Part of a small language model's weights.
Architecture: LayerNorm before each block, rotary positions, no biases in attention or MLP, untied embeddings, capped logits.
Each number is 128 + 24 x the weight over its row's rms, rounded and kept within 0 to 255. Layers, rows and columns count from 0. Numbers have three digits each. The size before them is the row's rms in percent of the matrix's.

# layer 5 MLP down (transposed), 832x320, rms 0.148, rows 121-192, columns 192-255
100:146151159129120167113117091155146111106099153148109114129092167135130103125143140157148107142097084149134113163085141139138148155137115155120072123156104149160117176155103075139113110109140142
100:125145132133104156122144120126147151153140183121098147172145140144108146148108095160144176106139111171129081150109114128136154130145064148141132140115117120186121092148102144182124153119124117
096:139137135126087137155133129145134150139117110097156154162122100127142117125096120122120159105088198206159112106143128128110167093097156130113137155124132100106124119139116130142127120142119126
093:145112098143159102135085094126119147183163122128086132154155095079101142093127100132127116103125100118126103172134124122175100140135149109138142100064111113132096132141145132171123124163112140
099:119093137137154136111145127134107146130157140162149124111158136135156151126146096147131149132141104129108155101132114119159143109126113194132110113076174092150097125105119090161115083148125097
104:126120120168130203164112104136127110086154085123101129117139120120115094126136154089126122122130143106192102102113107149136134125126163139101117158127102080179090094115106111148154147088138176
095:150074105135155131160095142170155120116142106104124153107091114085111122112091130099120127141150086169104166069142139107162150114140132142105107127102127144124118149125131152117129149116117122
098:141164145153103114117113143164147125133132127167113132142107129142116120137139095145145120105087182118168140126176156108153099162167124091089104139129122119123076106133106150136068153119148144
103:128122103099149107096132111108134104160142148171153135116136112137120130109115116124118133156076103106086148184128149130110156103139144120132117116162110125097103070141150133139133120103094092
102:145151185148078120114089088093102135148133120130140133149133120116189086111072088182132019158157177134114096156118123103079092168095158123146123129136116113127128119123145126101105137133152129
103:143185144125109106157119113172122151130100096129136101141116108129144132128140111149149168097139110069106130162123095116112120168123109162135140128116124096123076060176127104141163113120161108
096:166114123120085129110125177182124135125138147122171105126107151086152160127122147103165132142149131146140108140088144111126162133089127115126091108148118140071165121131140138131136085134104122
099:116121120144073151138119094114135109108167157122116132120123102084084150124153087106135147178102155158146131133115114166122130085135126089086127158148155152154129135104132105173123144146130096
098:127165122096114131128121147197161093116123114116077081096134096115148130104175123149130189127113143155153158116162093155103119111131104127094100117087147089141123096132161139103100136095123152
099:100120169126136135112127144103123102126091146153118105105109120126117153149111115090139161116124136123116175157094098123133129073153170106143127113122136171179154109155122157199154148125143161
103:126112153122111142111182059142109116098117126103128068159131136101168129123161162144132112123091135162141130092138153136108129119131159163115137149135158134114140127114132133135136119133121134
096:165084121168179092122081115087148139109157145106118127120144086146150121114129149094143113131105149154142090173115108117125124120169098128162137164115110159105133185132115127080183115115167099
107:132145124134148160118109126102114160126116114095119135135133124140114107171132131147110152114149114062145142155110110142126184135134127124165115146111103086149113132149110105104133148086125125
102:131141133128105096129133136127122128117108102119071106143145137127085160112169113095099141138097176153140154170140159116099144117113147091132164139123144109110135146167131111119122129164116115
105:098147106119124148120127124138129098164134134132121101176150155165146124131124147182109132122127131150157126148095123125137147112154115146134117172103158087136110124137096117116164153162109141
105:137150170121138131112136126164153112130177087145214142131124151116123118132109129137125135138139133141134088105112149119097082121160107170164106115146112136124126141087114142127129161103108090
094:112107140115135143136131124129069108168116080144150153080108110105142163112134141109112049148157159100103163156133125099172157083124106132132113112169136119146148131156093109106139115145138117
100:103135138112135195137078086156133136177116089146123187101153129122151126128132128138088121110139119134148146162131152144109093167108124110134149136117136096107114094108180131163126097132122140
100:100128123122156116162138125119149136131136129114191141117099137119139157118114095096115098150153092137086126123156107143154145141146133123114127117142124142171174142152127154103122158129126153
108:122075113114128130134117123148128189106136113168135150110158084125112147139118091117114110105105160111108144114097131138122132127098137171121071126184107122114160106118085193159136107152157118
098:138129116167138101147139157122090164173171159144088141151140123071076093130087116128079148129136153117173140162113125100132095188129084135118141139093122109159128126144126132162104142144157145
095:129120100145160119158130142103150157136092097138124143164131133142120092140151122109133162153125166089115106135159105101121143101107174154156140188134106115156146142080141149155097172153151132
099:150148131179140155126111160178094135087128115146165131138121143138142137137098124173142084121119170131135120145117104120155090115141143140172116130095138115128114090144106139099118155159122108
097:122106129126195189125125101100159161137164108095072162104096116137128142099083150142209173097135113166140103099184115099136128162132118158090115107152082157106131121120145148155124118146114125
096:136128139128103113148118199151124111146126098172143107119153143094143113215137099117121135117132164111143098137113133133157157152075160139138135123145125166166121111104135126140131130149141106
100:118090103183130155101122129112107145097130124129137115125146146103157106101129152128140107116114094108156128115153167133091113181155080124127109144186134115127129091124110138193148165128122122
103:107154123173126118143095139134117148113149139106086104164124140117156153173163159135140115109180115111144140106102079118146128109151111132142145121140108133135120167100118092159121153122106132
097:136149168104108145125154121125147154121121138123100108114086077140126125116121134160119117182138092137130146092148122079111131099146130094136123146133188150118153140148121164159153061142110143
096:130158114114139105094127129140123124097091143136136132134166138136129132099112096109137134082114125129132130176141149149116163082120138173099107169118120152170116120132128145083159156112132168
100:162137112114163155139195116201076158178156132156127129138084088099098107138107136141095080103080151169121139110130104141113139172144135129107124129089112117121110126128101112143128122139116130
097:126127094121119117130081128200168124136110112169087140115140124150121130109122133119138120099153126129190134188132127152083106138142166103151100115076142154108115155113106133096134153095136132
101:115112100178122148138120094089180137116107136161144127097132146128142145152100145074102137152095161097112106130160152135150091112112170140161130107148128117133094133126077126110149170155125139
101:167125208100157112146096148173114103119133141131156151120143187120186129136118125143118056136132147149119179120109090122134168085162164136091139128089122137156134144143130106111138124147144173
098:121110108131093166092088129122155124127122146121130126138098112155150135134131130133123194138135158142089102090103122141145154075150078155071109105152132149127133155140127103075122162161137156
101:140106144107123118130170094162134108121142138171060166161112113144102113153100120108114133095112131124172123118153114122132062127140123120131144081131098144150151135145131127163136109148094108
102:137142147110109113183112118118093136145142091135173088104120138097093130143113109130107132130080190126147132129112150134128109121111100081114116161094103129096145118138118119110101135136115112
100:084090158096150129131115118109153125176073076095175137087152125102077091082145132177135147120134135105153117136144131120100122134131091101137119063161154154141117108150129142142117181166094116
099:163122124118121117139121105140116095097111136155094133088083164156165121185099160131131134140134152115158165126078158110134093150101137103116103182148100176092132115138099149067116122131117109
102:115153099164117137157159123114090127125096138150149122127168140146124150101145110124133095131124147128097153084079132170154114152133113145134087131137137157133169110121090128070120090124100123
098:122109129093125102097135096129120154095127108100129115149165175156147126188143123077151139138172111133146092105135119138119098133164115134132115102118095134144139179136141135113123192164137122
105:160144108124129119112121096123142120115143095127093132162130102100148125132150143133124139072110146103165125153158137173142120168130108123137116132167093133151125106088117131142111125133142138
106:141125136165171099153113093066153135152126170153152122126162159107097140104142149098120105132138207098125085099168148122124155109140115132095095127088123114165159118125140164127130100191115183
105:128145161172131130115165184124126093141132164124142103134092131111145165128108189102120119100155102122117128124151139138131143135122094087115139141109088174157109155189089118100139124095101139
100:110174108100135131119107109135118122128154120124086148141089112140121142104157116086120136090100118165155102156112127143134132138111111076160157102118107143113097129141167126117133177130072111
105:169143143127125145112188117124143114124105132162107083110138108133099100152085087127105175096100106127132162138128126108129106116125101093160088177119116105120114171132131141169126099111177112
095:091152094171132132112123143146115153132113125120190157122123129163180156112125142139139135134119097116095137129160152124149134177126122110112111105152111139109128106111135137082117155109130145
096:132115148157173092128132125098137091128144153110101133113133189120150126124147128189095118100124134152129163112139126127164087111100111143140155134098122088140161150126112098127123160101130101
111:148123087163114135154119130132129079114124143142121134096144102135136159099126120145114132159133160108142120149140157154115113138108203139089135103134132122142120133175132156152120099123181133
105:117121104103104115158138132111132140140124104133120124164118127135113166132142163132140100122108130122128110170163093111096145166118105106209138165096110160136084170043102131101153150081141140
096:130143178176112126099119148145110137147098130188131147098127110123123113167110167146088147142139124123115119133140113124100141110139124121090112110111135126150147101097110134104122137141130107
102:114077086111126120106103134128174083097094129152120105134125143149114124139130107125178063119125108143136114134079110082123080164151130138121134137116124100076071138165124084113133088124089118
099:149094115090128160132165111154124139126154116103120107106144136126151189143141121123105104117081173120100163113111101090128135194127102121142102139104182143151155136180071125124153097135150141
102:152140119080155142142121104134107153132144153143146126123108104134124097128119178154097099138220097101129188152110070088111114124145164126112127084129094149110165125143136147120134118078124156
095:112091122128112108085136154136116125122131118129116128115118120121103144119161144150108080122135159108159127151182113166113142148196138101134177112152104140147163146161166143113117165148135131
108:106108129130126087172090128097139126153085147119085093160147154109127112104118121095134092124105163171147165116062098109137120104129140114103122115113084121157120122146165133128136159139140140
092:104130088186111138143139130100131164125149115117091135111107124106093112148124169143128141172140169134117153134104116130122188113110160115166117158151124174122134112147105169121129126138109127
095:146127167117149122108124180143155115148113154101168132099165110161094114147154130143085140138141125155138088075138146102136103106115129096151116147151135102109142154113149121099146096132137136
098:135132093128131112124101146123123162105137130133141123114113126137147114126155153125135057142140095133139172154075127144138087128116120140119096110136151158157123148109086148146105137095148125
102:159145148128124142142143117159076134147163114099163092128143116154158098159103088131164084114123138076110114126114125140115135144107140120140110135127141081107133102149156119117167105110149101
109:142117121118114150132100103119149099075139075122168186136146130116112127157121145121139083123116118130112142149139162132151117124123101131156132132114133155156138148139105122153115142151120163
107:139159123122136142146102128150093123140156083080098202125147154125163097128136146129148131095155099134139144138132120124139131160096084176128179123104148137134078073132145130119113118156161117
092:168142153121136108133120110118177113187143102141106141128146135147125116109130160092136152148105134145117140120156144124145125130187096150084116148173137115102126148125143143127130127098152181
103:132136119128114120143115151108125155085127140144106141145134123157142181128157132148074088118060167108088134112091140105160081146117159150152122175191155125117163152145157130143087114151099074
097:135148144158155178138117127138128181146135133120117137096093137138094156131125154112073158104100143145120119100121121108117142105091142168076094120097126088119109118144123107110135130115126130
102:120115129156145124163118121130112163164141153121124116148144123127150144145088140121130128129113124118186105103109132137113131128115107134099131116133074109132129144121133094134128120110122103
100:107101112170115129116125117113108148077155114168143133114132089154116148161122148144152130121107141127124131148133106106131120090168072160114120100145094116160128159164091111135148142136120159
102:134080098104142126089145166127110129162133096134086124140100114145115175106137104134096102104150158117165128127127119107095129171142124113106128153131156161072125125118101127137115111104138137
# layer 5 MLP gate, 832x320, rms 0.156, rows 122-192, columns 192-255
102:158146124130092152095126070132135148137143115179103164124078162119111112111149146118116118146131116135138145126104141121149118123118128137121120124163147088063177124128118120127133113126128119
103:080184160153147117198136093154144129110118092097142117110108160113109104116106148124123122128137178152135118132135157067157119152142113161126099086112139146108132172147134127121137137116089107
092:145119131067102156107148124148163168106121121147119142131148116121152105142177156141100098111167108164119104145164126128059123128146116092154130152117125134156106164107172118144116132135175160
102:164096167184113122146107146139131122110135143146141148131139146161152100137124132139124105099128136127142145108177102172151144125134119108133117139120154138129133167105120094058151146148127100
108:127111135107123160141132153158138167099121139112091094112153104142117106101151115153078104110074132123099131143157124129185141146100125156067079112151138095143117104131156115113149115159122163
094:171119127113135067117093110112140136126142156164125136139153174111103133156128139157153157124102094155133091154113135128153099164071159075184130116158116153116077094097170121104133144117130155
104:107147146162168088179148143137148121097181107072147130132145163098097070122165150135121170138122139091108142091134061133067155131135100127111193099072092131155101151099152121110110097129148098
099:140113132141066138113094090165140079185092138126094151134123149133138108151096101143121130127095151119159109086146137130155122102138106134170154072137159104115120126126114115129132130116104144
100:157110157147111103176127095127083138125118143127130135178092113150144102157136112149118140121106109125137108139094103140130109161046138100099131144133107097114147158124120160150128150100123115
103:140092164116146098134150131139115132134115099108121105145124152108112159128134094122108143136122131179125136107098144093165179085125140122088134129087132108108127118116080120126196125097166156
100:143133116096121080127131138071168160171123131139083138159097141147162140137114120118139139137110155046142117121176107155193103097089126152120120092193155113103105151155112145142157113095129131
100:148093160128133124156119120105122158138155140157145124074130109126143178132108132147151099130152164125117110136143104117098111136172115123088165111083123108092141073120137113126121110152157106
103:105093133124141136171118110105106158180144125109130150138135125074139111101102121114172143153132103125105133148132138082093145163123103140130129182165113128110140096189140124124126089128080157
100:147122126094130171111116129143127097166094141149122110075144141114140157105098115162116137136150097146150131105121156088128101099119120132145120160073085125113119163130140091129139159112111127
100:137149104144125117144158124137072153129130145094121096130124137180153159105122135118143116142121122147150159124103083108164114156152151128128149129147196111134119118147113132153093066130105093
094:119117101096147075118131144133140087186119111094140136178153113125145137137081118101096083169153091118097142149090170155137133120127150162147163090137141115161125062126146148093125152093128141
104:112126121097112161109117097118152121131139154105118123157173134125131122123173156144113105099131154152130136126123154105122134159080095109155139113135108152107146101134092126146129102111131165
102:161085109113133141108103116113068131134153103129132145125113130151121166117114113178121150167120131102147129137129138116088117128137113094143119114152087146094134080172114130108101090127167157
104:123172126113163122095116128144140091146090146106136120152136153106126134085144130138114092115111136169168123128122126124140120119126118144127116098113139137125114117107131135153097101116110113
106:158125135113096166085148145161145162107136139119129134075155110105130165127117129136192083173127134131156171108143153127144114101133140147136127100143145144095160062123116128098105134133109119
099:151158084161121120141156110102175140151081155167130112140130135100092105161103165162142147098180118125167130110149135167129110163128142076127147124177120111126084145131125139120137101099169161
104:104135121153148134149126146123122158079149156096151160107087121116145109097122185085087124096103134155166113126187147140104139129064164129100113134113123108097139124140155100137141132154131146
096:129108112145158150144175157156126155110116121131151133117104122092135111119106104094130140131097069125138122101091140113119101144122095106134128129126098147157117116150122158138114140136133104
100:145128100157192153140153122123091142101124142160137128128122106141118089106114176137171105115126123147124090132149154116096114124168114151135156181082123126129121137176126071124131112098124155
101:137077126152158129083149169114089199105095092120103109131111130128100169082095118154133093101124172167125132112147110111109118132132155147053122134126156167126131140141080143117124087128122121
102:105137144129133175131092125121113116134133122130124131141134142134123114144098160139143095136149142148155125159151090122169139180164107145130121090131147138135081126125130131092081104115121136
107:134127167106126056121135081145120121125131135135112127153114138135164109139090099142144106087102150100107095153105121154136073103188117167099176153139110150132146133131145145118102128134127115
100:091136141122094153117127127111141101102130151132114149095129124128096130139121161140101128104092158132151095157185115158094142158125151156159193169120117120161117159140142086160135111146124127
099:113115106117123164149111113131134138125163120132149125143153090079127082135104132156165119137111137134128108103100103134175130164139140127076150132144115123108162131133192146171103150100119152
094:132115105141140116117129140161148124121163114104113171140129147089157088125159171126097102160114131117057075156118145145132143116162130140149139128110080149124101120129164108178120157154111110
098:166092142101133110101155160125115119151145126089063164163142083150102164102119129115105121106095141137090096167162142104177128116126160128072110180137201090116104121104150119107112128083071137
100:108116106114105132140121166149129109132147157110150116106111124148073117123126105103134140139145129118111112128114083150147129120102131145128155141150201094146153122138148078094154144166104151
103:150133141175147105157136117146120147136137164105174147206135164125109103132100087131130143139179176135158137144082096150102173124122118122103152117105135110151156131136143106152124132103117149
095:144121105154151148145127119155158131113139118113185113142088147126160144089152097140136111174101108109117100136105131110153100150122120121114131087093096140116106125166147156116090095136129107
103:125117157111135146137145151139096140122171161093165124144080132148126113168111151080104123149144113088109099134143135124141110117176149140131151123117117106102137141110119095131156128127132112
100:116124100109106121101129156155083130126133122142113099091112110137117126094139138164151163134172145105138129104142158148145119119186153114110115121155150140180121140140096095117147148103138152
100:128117106145098135123105158142110132150096119076133107131154135117150157129125086124109171131096150115128141153139141139186118133072142142070126159125118140155150148128125121143127110118155106
099:139111099129141085143141176129131131150120118120170142136140138084150080114098122127100105142102159174148161087139120162127151099164150139158130132092106129130132145112152100113137106167135158
103:131152174083156140149117087092139141134148143111137134128143125094117134107110074099099110135141122123137117106106142129131163131101135119150102118139192058114126121134115131155071171117098152
098:103107157153091109117152098083143148108134131121132084174144116088167132103133131113110100135113157116128128092135163134132099125135116161140158100095111148089169142136180121141128108149118089
099:119188173129175113120134157113142154122142109102118078095182136102131125104094161121096106149132122132118131170114109121118138162127100130151135110124118131126170086097123117150139106119141148
094:190142139120151159132124147110126090114082148123087092113100162126160151133103144148143113132142111107113118117114153101115128161129145120116094172135105165123156163163123123095140078089082103
101:144119141143146163081128098103151156135129115095093139155124139164119118166117098114122116130128144146131118131200144130142083114118102143145113103151120137147128132170172108136150109129136153
094:110091143135136186157115136150093146092137123150147165141123133131147090169127102111135149144123121107136117130156113106132128140156102142149152127144136146141098181133144131078160105086136126
102:129193145100109113156098087107166138171141088174097176145110129130101159135116154089069154115085117148155117149139136115123125125127125105151152117137076162130136175107149145140121097144133171
100:138113123103093104161186114137134146143158102079140157159107102139172135125164071112127089145157140125143126131129145095137116106114163134097097140139143112066131100165120110132167167093143109
099:142128085110136131103121113150110172120101084135125084144141113112121124110100096172114076125105148159112101135083148111155139111075148207136114134098118160124126170141139141088116173174128117
108:100142095097114121133144157115146140137123125121119094165093194139163107129128097130164114110135103150139144106127154126086129149178098132119156158133101108138128122163086123148094148103125094
097:120112090089134103147131099132143121150127150133133144148108101133082159105145133120130141119177159140174133117172102127121114157112139144076099140088083123126105133134082137096111134126154145
100:110111127151200140166095124127168141143072096155122115112127115158068125131090142133140131120096109117082144136153106120109146125129146113091173108124134145084150125138113130127195120105138152
098:150137104091112107152190146112125177162151131098114131127084156134126091106112102094177105137120111154101115150168105146171182132141111190153149115147152089124151087093165145131148100104127105
100:126148143115122120118127080142153092140138125125099138177179107154135103165142096155119097154113124131112157119150107162163094122109126121097123115125139134220115178130122084132134130175124093
102:129099137116119121123144151093131118107110120131119111124128097116159097107140201148130121134115146111109083149130151140123126120175116087131102129169107161140158138181133155116120124138148143
099:144164202096145121132113136091089147114144108095143133140153143110148077103151151118128090108142141129161148133139126102119106129102123103153139112103147108126166105164091130153140123099106113
104:138142113153138119100070132126131167120136141112152137121134114129123136119125132105112103126145117104100133143148146094124108093148114136157149098084122134145119087091100110129137102148068134
099:115121070080145093160108125166120125121111085149096117114149156138120161096086102112137148118176149131127115111126176079124137146140136097124113161159163170107066118093128136136129095124105178
096:094109132163113133161093122141152155148112118142113119140136122108154111112125104130113087154151156143101121187138146097152118112171121162128127118145155121165123127144123097098107179155101189
091:184137141148130129144110150126144118176099135135119163129160117152136075109142138152114143157178139168112113112119156162170144134124118115120059117090090148126094186141126129131166106138112138
120:120121125104125125134139126145120163116080131095160070139140141132055153147132145070129077155125141151126121090166123088155128129132123113107144167171070101132126115105122138119135110156070120
095:173125148101161093151111157116184068112151140129172085144128123162128159114121106125148092171124125152092120127113130140133102132138145120113119091114129148120128089151122141122119140141108151
100:142146098116131164110145102128112139081104104151100109130175129124157152139111100106100152086123159113085152104091109135131107115146143104107146140089131177141152130147138112119121145205143102
108:107139124120158158134126117159102116089117143109129132133095108137109153125095126134091169151144137158097070106138141116119131143095124099132101145119123151128149127144165101113137117111157181
110:130128141118121103140127114113191147140117107098131126075152156140081117100119150172158126131129126147140139158130138155144171123145141143128128136150131119125126097122114145116128115137122145
104:107137136122121177131143140132168139095093117171167150137154107102148113122130176100070164124078147133131164092128165131075096145138125148148126064131121169153137164106168104128139111128143128
107:128102162116098147109110117112193140162088104115124100134161144171094133154125152139164133129136133162136170141164117140128103125135149167161080122138124122125157124179160118141111122099102130
095:118127105150106112189146152146131134093090093120140108136159135158114128112180112170106122127137132099142110120126119134119172161089145160117139113125098158107139139115139133098141150156150133
101:134125179129106108119141178143136165110138093146163151136143108173112178086122140118100149116107087100136088140132159139111102121118132124124112159123128137112111117132149140167084144152150132
103:096136118170159182118144156135149184146140161145121169116086166156094158113164136078132150129124168178167086130123148101109125137095122155076115104087157109096100165131142113164134130128149109
091:143116114101137097124123088117133114109129162170131092141140155147141134145130118136098133160158102162116128082116122101142124102096132124126115114141120140124140111147123153097140104107127154
101:141140158138157179145130111119145096141137070124184119148134125120161121129100109138112101151081121090122121155104146137160162108117150189138115084145125136171135143111126133118124156125171124
101:148161155136100096129145166098117152142105115111109162118117116121114126106150147157116118135122153117136104150122155143084131119076079130172098095158113089102159166133105154155118108129128146
# layer 5 MLP up, 832x320, rms 0.163, rows 122-192, columns 192-255
102:107123118116106113118121168110134104118118099101107150128128122097114098130146130153123170181102152119140133112110121114138076148135113110144072137127127124153132151160109171106123096155089126
100:162177153106124105114132128158114135117133102161109127112133123179162143093122124129127136164109139093123162136097114142133119108157120149087129137127080143105083138144123140123146119145122140
093:141147149095125145122152164119157125084166134100148134126166098160133157119159120135155109106128116122126147114146134116140088103134121108169118124088165143166094175146130168141134114202119134
096:107122110163106108171140126151100120160146137142130113103133130139167124117134104074125133104143153135090103106099131133149175148123129157087132128108130078093149116133131098115149131126119156
102:110106107158075157172116126112133093123163124104086123114109101107134160125142153133128145095115129103107143139149132079161142115144125094113145113109112188086108079126125120087124125134140168
093:113130114131147102096104085107091124124114120145103127158096113101124098123113126111161130149133164131129145106160112121131100135105160167145124118149119125121124120181122152124152115122122169
096:123137110094173134134102168080151105092101130129132101125151128104139142168126085117104160138076118126165124171124118149088138146124144126150190145139121083096095149142127121122115199124125122
100:118125135125165096120100172110123110159174098147152104081142130162127128142126094144134173094120115121090121095154162154146169098097166158145117101132115128106116097146124144145131146102123128
099:126103103143114099132097099155076123138105104102133109124144154139149155144086085133172165151110112136134106095119130141092151131116132151161168102171099156153158112138150100102124157136138145
102:093116114154102171111100132141150119099165122161183090146128155134127192106171095161120138125089111117158128068130163125126149174120132143175129120116114113154119113143172130097139117118158157
093:141090164122130114175138161110080156121110089135134117119143129110069140127100105124124119151137124159124109130144128157192138139093136098099135122107132147110147172111110138120151148211112107
098:135131114162132109120172104122125133133097127119139088136136154166158126133149135130113098107093139112124138142137146119058149150139114130155102117145101168120140147150105101132106146129099189
097:106131125130160125147173110199157152169157157115135130136146164143142095132175131177149174141079131116123151153139083138132139146137118140145123166118085097145129129120173150123145168118121118
096:117134143105144114089108121135165128105163147125122159154126162114119162121095159114124106140115156142107160162138132178136162113131129121093171078121142171084104084097156100113128133122121175
098:148130159098145113113101134147119146133114131113162117160178141143100132140135105139122165131103147113122114176122096157090120164142102158156103159096100100122086079142160088100163154117126128
099:133165128134090074128113105121156091129123091136136179111128106128115147116132154124120117160129131127096156095132133130121132118150168103107114126120144139129147141180144152184122099118138137
099:090141122109132158065101108117126123089102138131136106146146148100134138131135115145085085098125159099149159094152132084132136148121155103121134143147115120115139133150141136135123116115114114
100:077162119104125137149159093123135116130133122138117153140153127090096139150182116087135114169170143149092101137144128130123100142109128156145124108179139111112143126173112117112058164134089139
103:151128148139142141164136118104131169112153160090095130130133130148106130154058177116132116131148148155123132138129141156115110147119135098113132160145139113170142167156114121116133116163115095
106:140117118116133089074146205153104136218138162134114139149165123132135127127113121163124101127104119146109134118115105098098138114202127126080105121090129135143122092125110115108109112129096108
096:130169116139120178125112175128167105132169117143135113118131142160142135120145157124141137125129133150108158111193160097130135126124136121090158161112125131098173155129141109112140107168139119
100:141140157126138142125123133115155143135120112135135139110131129116121129118123123118172116133141129118127134117170099116109078136086120107133105108172164163170151141138178104149074151145178135
097:087114103133136107115111101139110088128130156167107109130102147126135118085120138132094103164101148143114147096110122109119176156135121147133158110123113107119161117127139126154096087111175116
100:140125131152159102132145099161138109145118136118120092124155133083121150080088124097144155109113177142163115145132132126124094122130118127158101147139086111061096150110136115150147128129090125
096:105144165163136079126115101147154113125115116135088151133132116080195099147114142112140091165135144184145154155106112100106101111114121108132112140113144116089145139120065157139126113156137148
103:116114150118088129118147150128145162084127109122112102130105118135125118093155132106147116134164157120151157111113063113114136152151110124113119096098109133138103138144141099104127168167081126
098:154128124121129133101130125197083132116093136144164126124161104174183150085090081111124122118122163137122130141160146109150068094141130126134147104119130083180139138095155139085091164133125132
099:134123140142154125158101082124110122148093086090104132122110154159138117086162114147124111137097131095147164146127117150126071158136144168118118125148139155154161129160156161114134154129156155
100:146123152111168136135162172114096122159130117146140111096103121111099067143125132131152144172137124144126147095138120155133106165091122146102156138182087118120107109090135106169129139073111154
101:138123075153097128098099117078156115125148110116114108142112140106084140137140136129123152153150141097106185127125159135142094132146138131126082113137172111095149135069123126154109096110120167
098:129177121132104155164096145135139112117108167146133137129104150152139130106177140142092104121108133120100138108078126108122138102108128142151147134170134098118069163149150151131131159133083187
095:112109163108135146120128152125130150112153106138164134113171128117134160140123102097116143112121103143137153105148078103139165126116137059093115135107160098096128115095129156141183106083187112
100:173134113122121167158143140128114099144091097138141139155106080105111152091133082143098150148122091104105152079148108150134111123142162079119119129144129160105151104127155116104145139119166143
103:141175138081122186121170109124185137140086147141147117132117135145107147129145128160129091136150167159077153095143110140131140102081089180147149124157111127125080123126159137139126131121130103
100:123129162096103096133141122130121111152093113165115152168126191129093097156119118133143140158117169140152160140162124089134094112128121116089090123125156106097123117102142112143149175129115102
102:092087134099153147134156076156126123087155119140118090144164171107117141152134136103162164102137160107104148134108159187124131134129064107156120109130129107134095103158131126126142137144164129
096:156132139160122082099141098171207143110105123167117124124098150116110124109145180111079132149117141082159127144101112133107138106131148116108129116058126170087122097112136135112104109121124135
096:111109132138149108108133117142101154149115170133124121178109103132114132143149128121153128106119170106142079070085150142118142112130052120107129080185144173097161148165133135112117134089159166
106:093135103161099103119131160195102116099137121126133141106127154150095068153117101177164123153120098115124155106131129078145109119124145151101121142084162128121121179141166105133138125096120102
097:139114101116165162128100170126118090097140092152108123122120154135140108119100125174120132118131090144173160115141123081157104114106076107134119182089109174132103116151108149146060142119099115
097:150102132129116132192098168127110107135153102084196112163136158131185102112117118119133096139133143111122120104134153146097112086147123113128110118139153132081139133116156135145142156164093107
099:119134135162120124126121144104133109123155133106123117150155092130128108188116155140076068129129070153182118090165144122134163134121117119150175161094119108161145083109138161124106135105181154
098:142129089138142132122144128143145163126113109121153102106141175120120127122104103111139150095120136168148152095131131115129151122121141177108099103125114173125119135161115114106107152092115140
098:135079125171119147136128107117135148163110109153133128107124142090073122137099124136116131123136109125141130099156112143107152106143150156136104078152150152148151120159104140132154138123147147
097:149104083100110142135135131104089128162148140158122121150135127127149125151138134132099168164089125097110080149167155139146117108128137114161168126145117110179091116157128137123142150142125153
101:068150151088124137171120136084149106106166160153111098163134121115141172116135122108135102127112102170134125100148122136134119115152111117170139184135175107181089154142085084107135097123128146
104:152158178128138136122137147095154122093138127077125122134125125140110093134072153119151132110143131123126082123161118205140134111149147134163100153130134167147109100147149163101104122121122130
104:088108138129146096159132100113113133126098102143113096133087165084147143133199097124131157146100126161117121122118142175099129165110123104110150151096103131136136100144143088165103118102127099
106:118139119121091138094182151143115147112137137165120102149118159153106089160127140097140166140122158145098113107099175185124128124163118125115166153140152061146119123169122163119120098083117129
101:087150138130120119124099097135143105120111122110137108109133094136105126101172091126160125146128123075094175128152104083163130173143116118120145138149105110095136170225145096153135121126130158
097:116137176087095122105141132133096115102121128151111129117180120125135140128134123156142106162107128134141122147125057127124167101077142130111143075100119113128108101106122163176120106100128107
104:151114156119137104125116097152154105140140150117162143095152152169135106119129164159132136140107125151124119193135133089114150144115096135123105107123160085141137128183174170146156104135171129
102:130120101100142134158144124137098116138099122131140101157090134129130134131110132163164123177122144132104127183062172142143141151132125161121093115105107115111150130116126138124107075106107099
097:112139157133133096154083120129130126099146104125152149141139084159106145129161146146123116114133119154124118142168118120133161133111139127120166137125162118168132128098098134149158138120140149
100:094143065133149111130115139163109132134136120148159113120127181148106110140127153112113109106112071141165130112099139117153112150115078102135174091088137145130171148126143116130134128181069113
098:115143197139098185139136135084164141131150166105093126127138113157087131094090112100107132132124122141150180115131066117121110102155091175162110097109132138149116108143097119139114135109138119
102:176069149118117149105120130144060165130112126087127104145148110132140144102112127123145128126103126130100085158117136119134130123131119148126097099117149120183139130121150119154105115159087116
093:089144155126161146101123115155073129142132134116109138128127184120084140080095135110138111144147149122132147118123102098096093119132142149149144136121098107107136125075137119088109119113101135
117:113112113137131079115154120134117144159117104171120092118154145136103135135125165094098084128102150158134121103104113076162122117137099165087121126132110118128138075147158093105172120173054145
096:154120107149104093133051167141128163165095109141119120152123111120153144128131148110141149128134118131129106154137123124097108140136135098146102158122106137152112149130096096115105073162140119
102:128172135138133141080103135134122110097127149129123079082090179102125076112105128144121174135098128134118129110150119084117080146103162125143149122145129125148118135138096118112124153089135146
103:098126164151139163136083086118106143148127112138115110110140166131111182156104118121144193160134076140131103126127108096140169121141147103157097103110172143138132094137138139109130116089098136
105:122125187104138167099127223134109094098115140134132138131129128108106130108148094152130083105173147105191110101154142089122167111107136117127097154121161171092107123147150159128088139112122120
110:112092128157162117138127115137107106115113099167188118144163137161125119113100132114135164108106153101139117103136126128141142111146144131086152172101122152117142151133099093110105149119140100
102:160111143132149153126131153162107138116149116096074113105121106104132116129113115118087106123147108129126142163149107109145133132104105138122180152119146133126119098161193129155120138147146171
091:125131139121150114139172108134155133191123086120160098099106136153093143119134148045137132107108192154128082079112097088135157148112148144156109143128150112117127131142113087110150121141102122
099:087128164126132165119128147132122122137086139115129146144118110149103147166111206112101111133080075091114113119135102076117090130132124118131130123138111170124139096105152128148140134120172153
095:102126125154114087105164109112156100129149112077109153111142136116147145128146142101140101148135143088159143167172139131144094144172144117179145139141091103132155164158134162118118102134127162
098:083149122137130153201114097132104089154105128110124153123131105138144157157113150140134120142078153119121085147130082154134140093152095081149135149113135124138135158091101135125121115116157107
102:146101163161144106141121134138149121071117161146103137101130100101142119130198161137154133124109109112091130122093152119114133144137128121131132189168106126106114138176143135162129098088137105
097:104106122154129170079124110114116137137152093120121130138098120128131112139144165104134124086134178146123170156143125141109116101166141125145101167118124120156146085141121107179126161084107154